Weights of a small GPT-style language model, trained from scratch on English Wikipedia: MLP 640 GELU, tied embeddings.
Each number is 50 + 10 x the weight over its row's rms, rounded and kept within 0 to 99. Layers, rows and columns count from 0. The size before them is the row's rms in percent of the matrix's.

# up: layer 9 MLP up, 640x160, rms 0.203, rows 428-447, columns 80-159
# down: layer 9 MLP down (transposed), 640x160, rms 0.214, rows 428-447, columns 80-159
up428 100:59 49 59 60 43 58 47 34 62 41 63 53 48 70 43 51 50 41 41 49 43 65 50 33 43 52 59 54 34 28 62 60 52 50 52 50 52 39 54 46 60 51 51 42 42 61 42 29 49 58 61 55 47 52 35 49 61 48 52 54 61 62 49 53 40 43 41 48 42 31 59 52 69 34 53 40 28 50 55 51
down428 109:43 50 57 50 50 52 43 54 70 56 49 56 43 57 60 62 33 52 59 42 49 39 40 39 58 51 65 44 37 67 50 50 51 47 29 69 57 56 31 54 53 52 63 71 54 50 55 53 45 50 60 50 51 42 68 63 63 56 35 44 56 32 56 65 75 34 50 34 59 45 68 36 33 45 48 54 43 39 64 47
up429 090:63 72 51 69 60 74 58 56 50 45 43 42 38 48 55 55 34 39 43 50 53 44 66 45 55 52 63 42 50 47 59 63 45 37 43 50 58 55 57 43 42 53 46 43 61 46 47 42 63 60 49 64 49 71 39 34 59 52 56 59 48 34 49 52 64 38 41 51 59 41 54 58 35 69 47 58 62 47 41 42
down429 100:34 49 47 20 45 44 33 38 39 32 59 55 56 41 57 46 56 64 61 37 56 67 47 57 52 50 47 51 48 61 49 51 35 57 52 38 53 48 47 58 50 53 51 66 41 45 54 42 39 57 56 44 46 35 51 60 46 52 51 52 44 43 61 60 37 41 47 54 64 61 39 46 68 41 39 57 37 63 52 54
up430 097:52 49 56 63 64 42 54 46 48 65 41 58 27 31 50 53 36 54 49 50 55 51 75 35 44 52 63 61 36 51 45 56 40 38 42 32 54 53 41 66 40 53 36 35 43 39 41 47 54 49 64 55 55 58 31 46 45 54 69 34 50 36 40 23 59 60 40 60 54 55 50 54 38 40 36 52 42 54 48 50
down430 109:46 56 42 40 46 56 48 49 43 28 61 47 57 67 37 45 50 43 43 51 48 34 20 66 47 50 39 32 36 50 63 47 56 45 53 58 50 50 56 46 53 42 46 56 51 39 55 44 58 33 35 42 54 50 51 49 51 49 50 73 35 72 67 58 31 32 51 41 56 53 46 44 61 61 44 51 59 31 55 47
up431 102:66 53 47 41 43 53 66 51 56 56 53 49 73 59 68 55 44 48 25 38 56 32 48 37 44 48 46 68 64 55 62 53 34 60 42 41 38 49 58 56 42 45 42 44 52 38 60 55 53 44 38 50 47 49 50 61 39 46 54 52 32 54 54 40 41 51 59 66 37 60 52 52 43 59 47 49 69 58 81 51
down431 114:43 31 59 48 51 34 57 56 42 35 42 49 50 58 51 56 71 46 56 54 33 71 46 50 57 60 45 39 51 57 51 32 46 61 43 72 36 47 44 60 62 48 55 55 41 41 51 52 65 61 58 21 39 38 36 40 37 52 41 49 65 39 49 53 52 45 44 55 43 44 67 56 54 49 56 47 45 50 64 40
up432 096:68 38 37 42 51 36 44 41 53 50 43 56 43 50 46 42 53 50 55 45 37 43 40 68 65 49 63 60 66 41 39 65 32 43 49 52 62 49 58 48 45 54 53 64 47 47 33 55 39 57 45 55 38 60 49 53 66 65 60 45 35 63 56 56 65 41 67 41 51 55 57 25 64 55 52 55 48 56 59 43
down432 104:52 59 47 50 50 55 42 57 41 44 43 60 39 49 51 74 69 47 53 49 45 48 41 22 56 39 60 55 12 41 32 46 46 53 56 40 53 54 56 53 51 30 56 57 37 43 45 37 54 51 51 64 42 48 40 59 53 63 75 49 64 26 47 51 51 44 33 54 39 41 68 55 58 60 57 43 38 47 39 58
up433 109:32 44 35 37 49 48 67 54 44 59 52 45 52 48 60 38 65 42 54 57 49 58 47 60 53 64 56 52 47 66 48 57 51 38 59 50 60 45 53 53 23 65 50 21 51 63 49 30 52 43 41 78 42 37 46 51 47 37 41 52 50 50 49 53 70 37 54 43 45 53 72 48 55 52 52 41 45 39 42 09
down433 096:37 42 54 51 30 50 47 59 40 54 55 64 48 37 55 31 61 56 58 50 59 46 53 52 45 54 56 45 56 39 45 50 52 51 48 63 42 45 44 37 58 49 30 60 44 44 51 52 34 58 50 69 28 71 45 44 65 41 25 58 37 38 49 42 56 36 41 23 62 31 44 48 51 60 47 59 46 41 51 46
up434 115:48 43 53 49 77 40 49 48 46 62 47 53 48 51 54 62 55 37 67 47 38 61 53 48 53 66 58 65 50 71 41 42 62 51 40 45 46 36 52 59 75 51 37 48 57 47 48 47 51 46 69 50 57 66 31 69 36 64 59 51 57 53 32 54 47 46 57 51 54 46 43 35 57 41 59 32 33 54 44 51
down434 125:53 56 46 51 36 48 60 48 25 31 60 59 40 62 67 55 47 75 20 59 73 54 61 46 54 34 69 41 45 51 57 44 57 36 51 27 36 67 67 50 32 34 58 43 39 52 45 56 42 39 57 65 72 55 52 60 61 43 40 47 54 44 67 56 56 49 61 57 55 54 63 51 53 54 55 48 75 51 52 56
up435 095:47 51 51 37 54 51 33 41 65 67 54 45 30 54 60 45 31 64 59 45 58 61 55 52 60 56 40 45 34 57 58 57 28 31 25 40 52 56 72 56 52 41 59 51 51 42 51 63 39 51 35 51 59 46 41 39 73 61 45 41 57 55 62 69 32 50 55 36 43 44 50 52 45 46 41 32 56 44 55 53
down435 112:53 55 40 60 41 47 60 47 40 34 34 68 56 64 50 55 52 48 57 49 48 63 32 52 51 63 54 67 51 49 59 63 54 56 53 44 39 49 38 60 50 52 50 51 49 58 54 64 56 61 48 52 35 41 42 36 60 57 56 30 32 64 58 35 45 55 72 41 64 47 54 37 39 63 63 69 34 56 39 37
up436 097:58 46 67 53 61 54 68 41 44 45 48 55 65 59 45 47 65 67 56 37 55 51 51 54 48 51 37 39 39 45 72 47 56 40 47 35 55 34 57 45 44 47 49 40 43 56 47 63 64 52 78 63 55 57 44 50 52 53 41 58 57 52 40 29 46 35 50 45 53 45 61 43 66 45 57 65 45 50 52 66
down436 099:47 48 34 55 56 44 47 58 23 56 68 34 54 55 66 42 45 57 55 47 68 43 43 37 59 53 42 39 63 33 44 45 48 51 55 44 38 59 53 53 69 53 65 48 44 53 36 44 70 64 52 45 64 41 37 42 46 62 56 65 60 39 57 55 64 60 43 54 61 45 52 48 56 49 74 59 53 50 58 39
up437 093:57 47 38 37 65 56 62 58 54 39 60 47 55 49 61 43 31 33 54 60 54 54 46 58 63 34 51 51 48 40 64 60 48 43 64 38 50 52 38 63 33 62 48 52 57 48 56 47 64 44 61 46 55 47 39 51 23 51 48 39 44 45 59 62 76 60 53 54 62 38 52 30 31 47 61 48 56 60 55 44
down437 094:47 43 39 57 58 45 37 52 58 52 25 50 29 57 41 48 53 54 50 63 57 60 64 51 56 59 63 49 38 44 37 58 47 45 55 52 35 62 61 33 46 44 50 50 48 43 42 39 47 59 56 51 64 59 67 71 66 55 57 52 59 27 42 31 61 49 62 46 51 53 44 46 46 45 53 34 28 50 56 49
up438 114:54 28 47 51 62 65 39 53 47 49 37 48 46 48 42 45 65 52 56 36 54 57 33 58 60 53 50 58 34 57 53 34 58 43 37 49 71 46 56 41 47 42 37 50 52 56 52 34 71 39 32 68 53 58 62 44 51 55 37 36 39 54 65 53 53 39 63 70 43 31 65 63 47 62 51 49 32 53 50 41
down438 106:69 46 59 48 57 49 53 62 49 55 44 32 47 65 39 52 35 28 58 57 62 27 36 47 45 53 38 51 37 56 61 51 67 63 35 46 49 41 52 60 49 47 60 59 52 51 65 49 44 43 42 47 74 51 40 58 44 53 60 61 54 65 39 72 36 47 48 66 62 57 40 47 34 55 57 65 60 35 52 45
up439 112:53 63 51 56 32 55 32 42 38 53 61 67 39 43 44 47 52 49 55 61 38 49 62 41 74 48 39 38 48 61 65 54 46 49 47 68 48 45 38 37 42 63 51 50 55 56 52 52 50 58 41 57 30 29 52 53 41 49 47 38 56 58 50 38 47 59 38 45 61 36 56 66 63 54 49 65 44 56 36 52
down439 098:44 60 55 53 38 55 71 43 29 58 46 54 42 53 50 52 59 70 56 34 50 46 36 43 58 43 42 45 46 48 56 36 53 57 58 62 39 61 24 62 43 55 47 55 56 56 59 72 40 59 51 52 41 80 47 51 45 64 41 45 54 63 58 36 44 49 44 45 51 40 51 50 52 60 44 59 58 58 54 33
up440 091:53 55 47 47 58 47 76 53 57 29 41 56 47 49 49 56 50 42 46 43 22 58 49 56 45 47 52 66 55 51 52 44 51 61 60 50 41 48 50 64 62 54 44 44 45 63 58 42 61 55 49 57 41 40 47 40 48 55 46 61 49 66 42 64 77 55 54 57 37 40 63 64 56 34 45 45 41 39 39 56
down440 091:32 76 59 59 37 52 66 42 36 74 57 42 53 42 37 32 53 35 73 44 64 28 51 65 45 45 65 53 40 46 54 50 43 56 49 53 46 59 41 46 49 13 53 53 46 52 42 48 43 57 40 58 64 62 39 33 61 53 64 61 48 34 48 48 44 42 39 52 53 55 40 35 51 41 55 48 50 56 52 50
up441 100:32 76 58 50 54 39 66 52 52 51 46 61 47 68 56 57 41 37 42 47 49 38 51 46 46 46 51 40 57 52 18 48 50 30 41 50 49 50 57 20 52 47 54 41 51 54 63 49 47 36 35 44 64 59 54 48 42 48 61 41 43 51 45 36 40 32 70 57 52 41 45 41 48 44 60 49 52 68 54 52
down441 098:53 54 49 63 44 61 53 45 57 53 46 66 66 54 54 43 53 53 39 33 46 49 59 62 46 42 41 60 36 46 58 46 66 55 37 68 66 47 39 39 56 66 51 59 69 60 51 51 58 46 57 61 50 58 38 49 48 44 22 36 59 49 49 51 43 41 59 39 32 44 57 61 57 44 48 50 47 48 43 50
up442 099:43 41 44 52 73 54 63 57 47 35 36 59 59 55 57 53 44 63 46 67 42 52 52 53 42 43 49 41 43 53 57 58 68 44 45 48 59 57 35 60 52 47 54 63 51 49 50 49 29 61 56 41 53 32 37 60 44 59 33 66 36 24 42 41 38 63 63 33 41 59 68 47 38 34 47 50 34 52 34 47
down442 109:48 52 38 45 60 44 37 59 58 53 63 56 48 55 53 44 61 53 63 35 46 58 44 42 53 51 52 47 52 57 53 47 57 40 42 45 51 50 60 78 49 56 37 55 41 46 47 66 51 51 53 62 54 67 75 48 51 63 37 78 45 49 59 54 48 65 59 48 53 62 45 47 56 54 69 40 64 58 51 58
up443 089:63 35 51 41 67 43 60 50 44 50 44 54 58 33 44 68 58 56 38 63 32 57 59 39 49 42 53 57 36 62 55 51 39 58 60 43 51 43 46 57 50 56 58 60 62 46 25 63 47 48 47 43 55 67 45 41 34 43 41 57 45 64 54 45 51 45 48 52 49 46 58 43 44 53 53 45 59 56 50 62
down443 102:66 43 51 49 42 61 62 37 56 56 42 53 62 57 76 44 53 52 49 26 56 33 49 44 50 53 32 41 60 52 51 52 57 59 26 73 52 35 43 57 32 32 56 48 54 61 50 40 44 54 55 55 62 62 46 55 52 58 37 47 44 46 32 55 63 44 39 63 52 47 44 49 31 47 44 59 54 47 60 54
up444 112:42 54 47 48 48 45 59 50 55 57 58 34 49 59 50 46 79 62 72 45 46 54 51 60 66 54 29 54 51 55 55 46 55 46 28 44 46 37 62 41 50 48 56 43 60 50 61 46 47 39 47 52 39 67 68 44 36 51 42 50 57 49 69 57 59 69 47 53 49 49 49 45 35 53 47 44 33 33 39 49
down444 121:43 37 52 30 55 40 66 54 46 71 49 26 45 51 69 35 50 48 49 38 62 48 50 72 69 58 50 38 68 48 66 47 47 44 50 50 48 44 47 55 47 60 59 59 67 48 64 44 51 48 49 37 50 71 58 39 42 38 51 59 49 49 70 50 73 62 40 51 42 57 45 46 40 42 46 34 44 59 56 50
up445 099:49 43 69 68 69 55 43 45 42 58 39 23 57 47 51 54 51 52 69 64 42 56 61 59 52 52 39 39 54 35 43 40 52 53 40 59 44 41 45 57 54 78 48 74 63 38 53 60 56 48 41 68 44 54 51 59 57 64 48 62 50 61 52 56 38 42 47 41 47 63 55 57 36 67 31 48 39 51 58 54
down445 119:66 54 55 39 60 53 52 34 39 59 70 59 42 61 57 48 48 40 59 51 56 30 60 46 47 47 39 48 53 56 61 33 34 51 59 56 64 47 48 61 56 51 36 54 43 27 49 52 59 49 37 32 48 52 54 62 43 52 48 55 62 62 42 53 77 57 61 46 55 54 57 29 56 48 52 55 43 47 39 48
up446 099:46 60 53 42 68 57 47 45 80 47 43 34 43 48 39 76 48 66 52 44 40 73 38 63 61 41 40 49 38 55 59 56 49 42 64 53 58 52 60 58 53 42 49 48 60 48 43 49 49 54 59 49 40 35 43 56 62 45 46 58 31 50 42 54 66 58 42 67 48 33 50 50 47 37 51 46 41 68 47 50
down446 101:37 60 54 42 36 51 58 60 36 64 43 59 45 36 39 43 44 45 58 55 38 43 61 54 40 56 61 40 38 38 56 52 59 56 61 56 55 43 52 44 46 53 48 49 41 44 56 64 38 58 69 42 55 65 44 46 55 40 68 39 34 63 43 61 64 54 39 48 61 42 31 49 57 43 51 48 47 55 47 62
up447 090:46 62 49 33 50 54 50 56 22 35 64 51 48 43 47 51 56 51 28 41 48 56 61 47 62 50 61 50 56 38 27 32 51 51 40 55 55 40 46 64 41 57 63 60 59 34 44 46 53 39 49 58 44 31 47 61 45 56 23 36 57 52 30 43 51 54 50 55 37 30 59 50 58 69 46 39 55 60 48 54
down447 085:48 49 54 52 49 52 38 52 47 31 39 59 54 66 45 52 39 47 39 54 33 40 38 77 41 47 63 45 41 71 58 28 60 32 54 33 50 52 39 67 35 53 47 43 50 46 55 60 67 43 36 41 47 49 40 48 54 44 64 70 37 35 37 45 45 53 53 54 54 56 59 50 46 64 73 52 49 55 58 41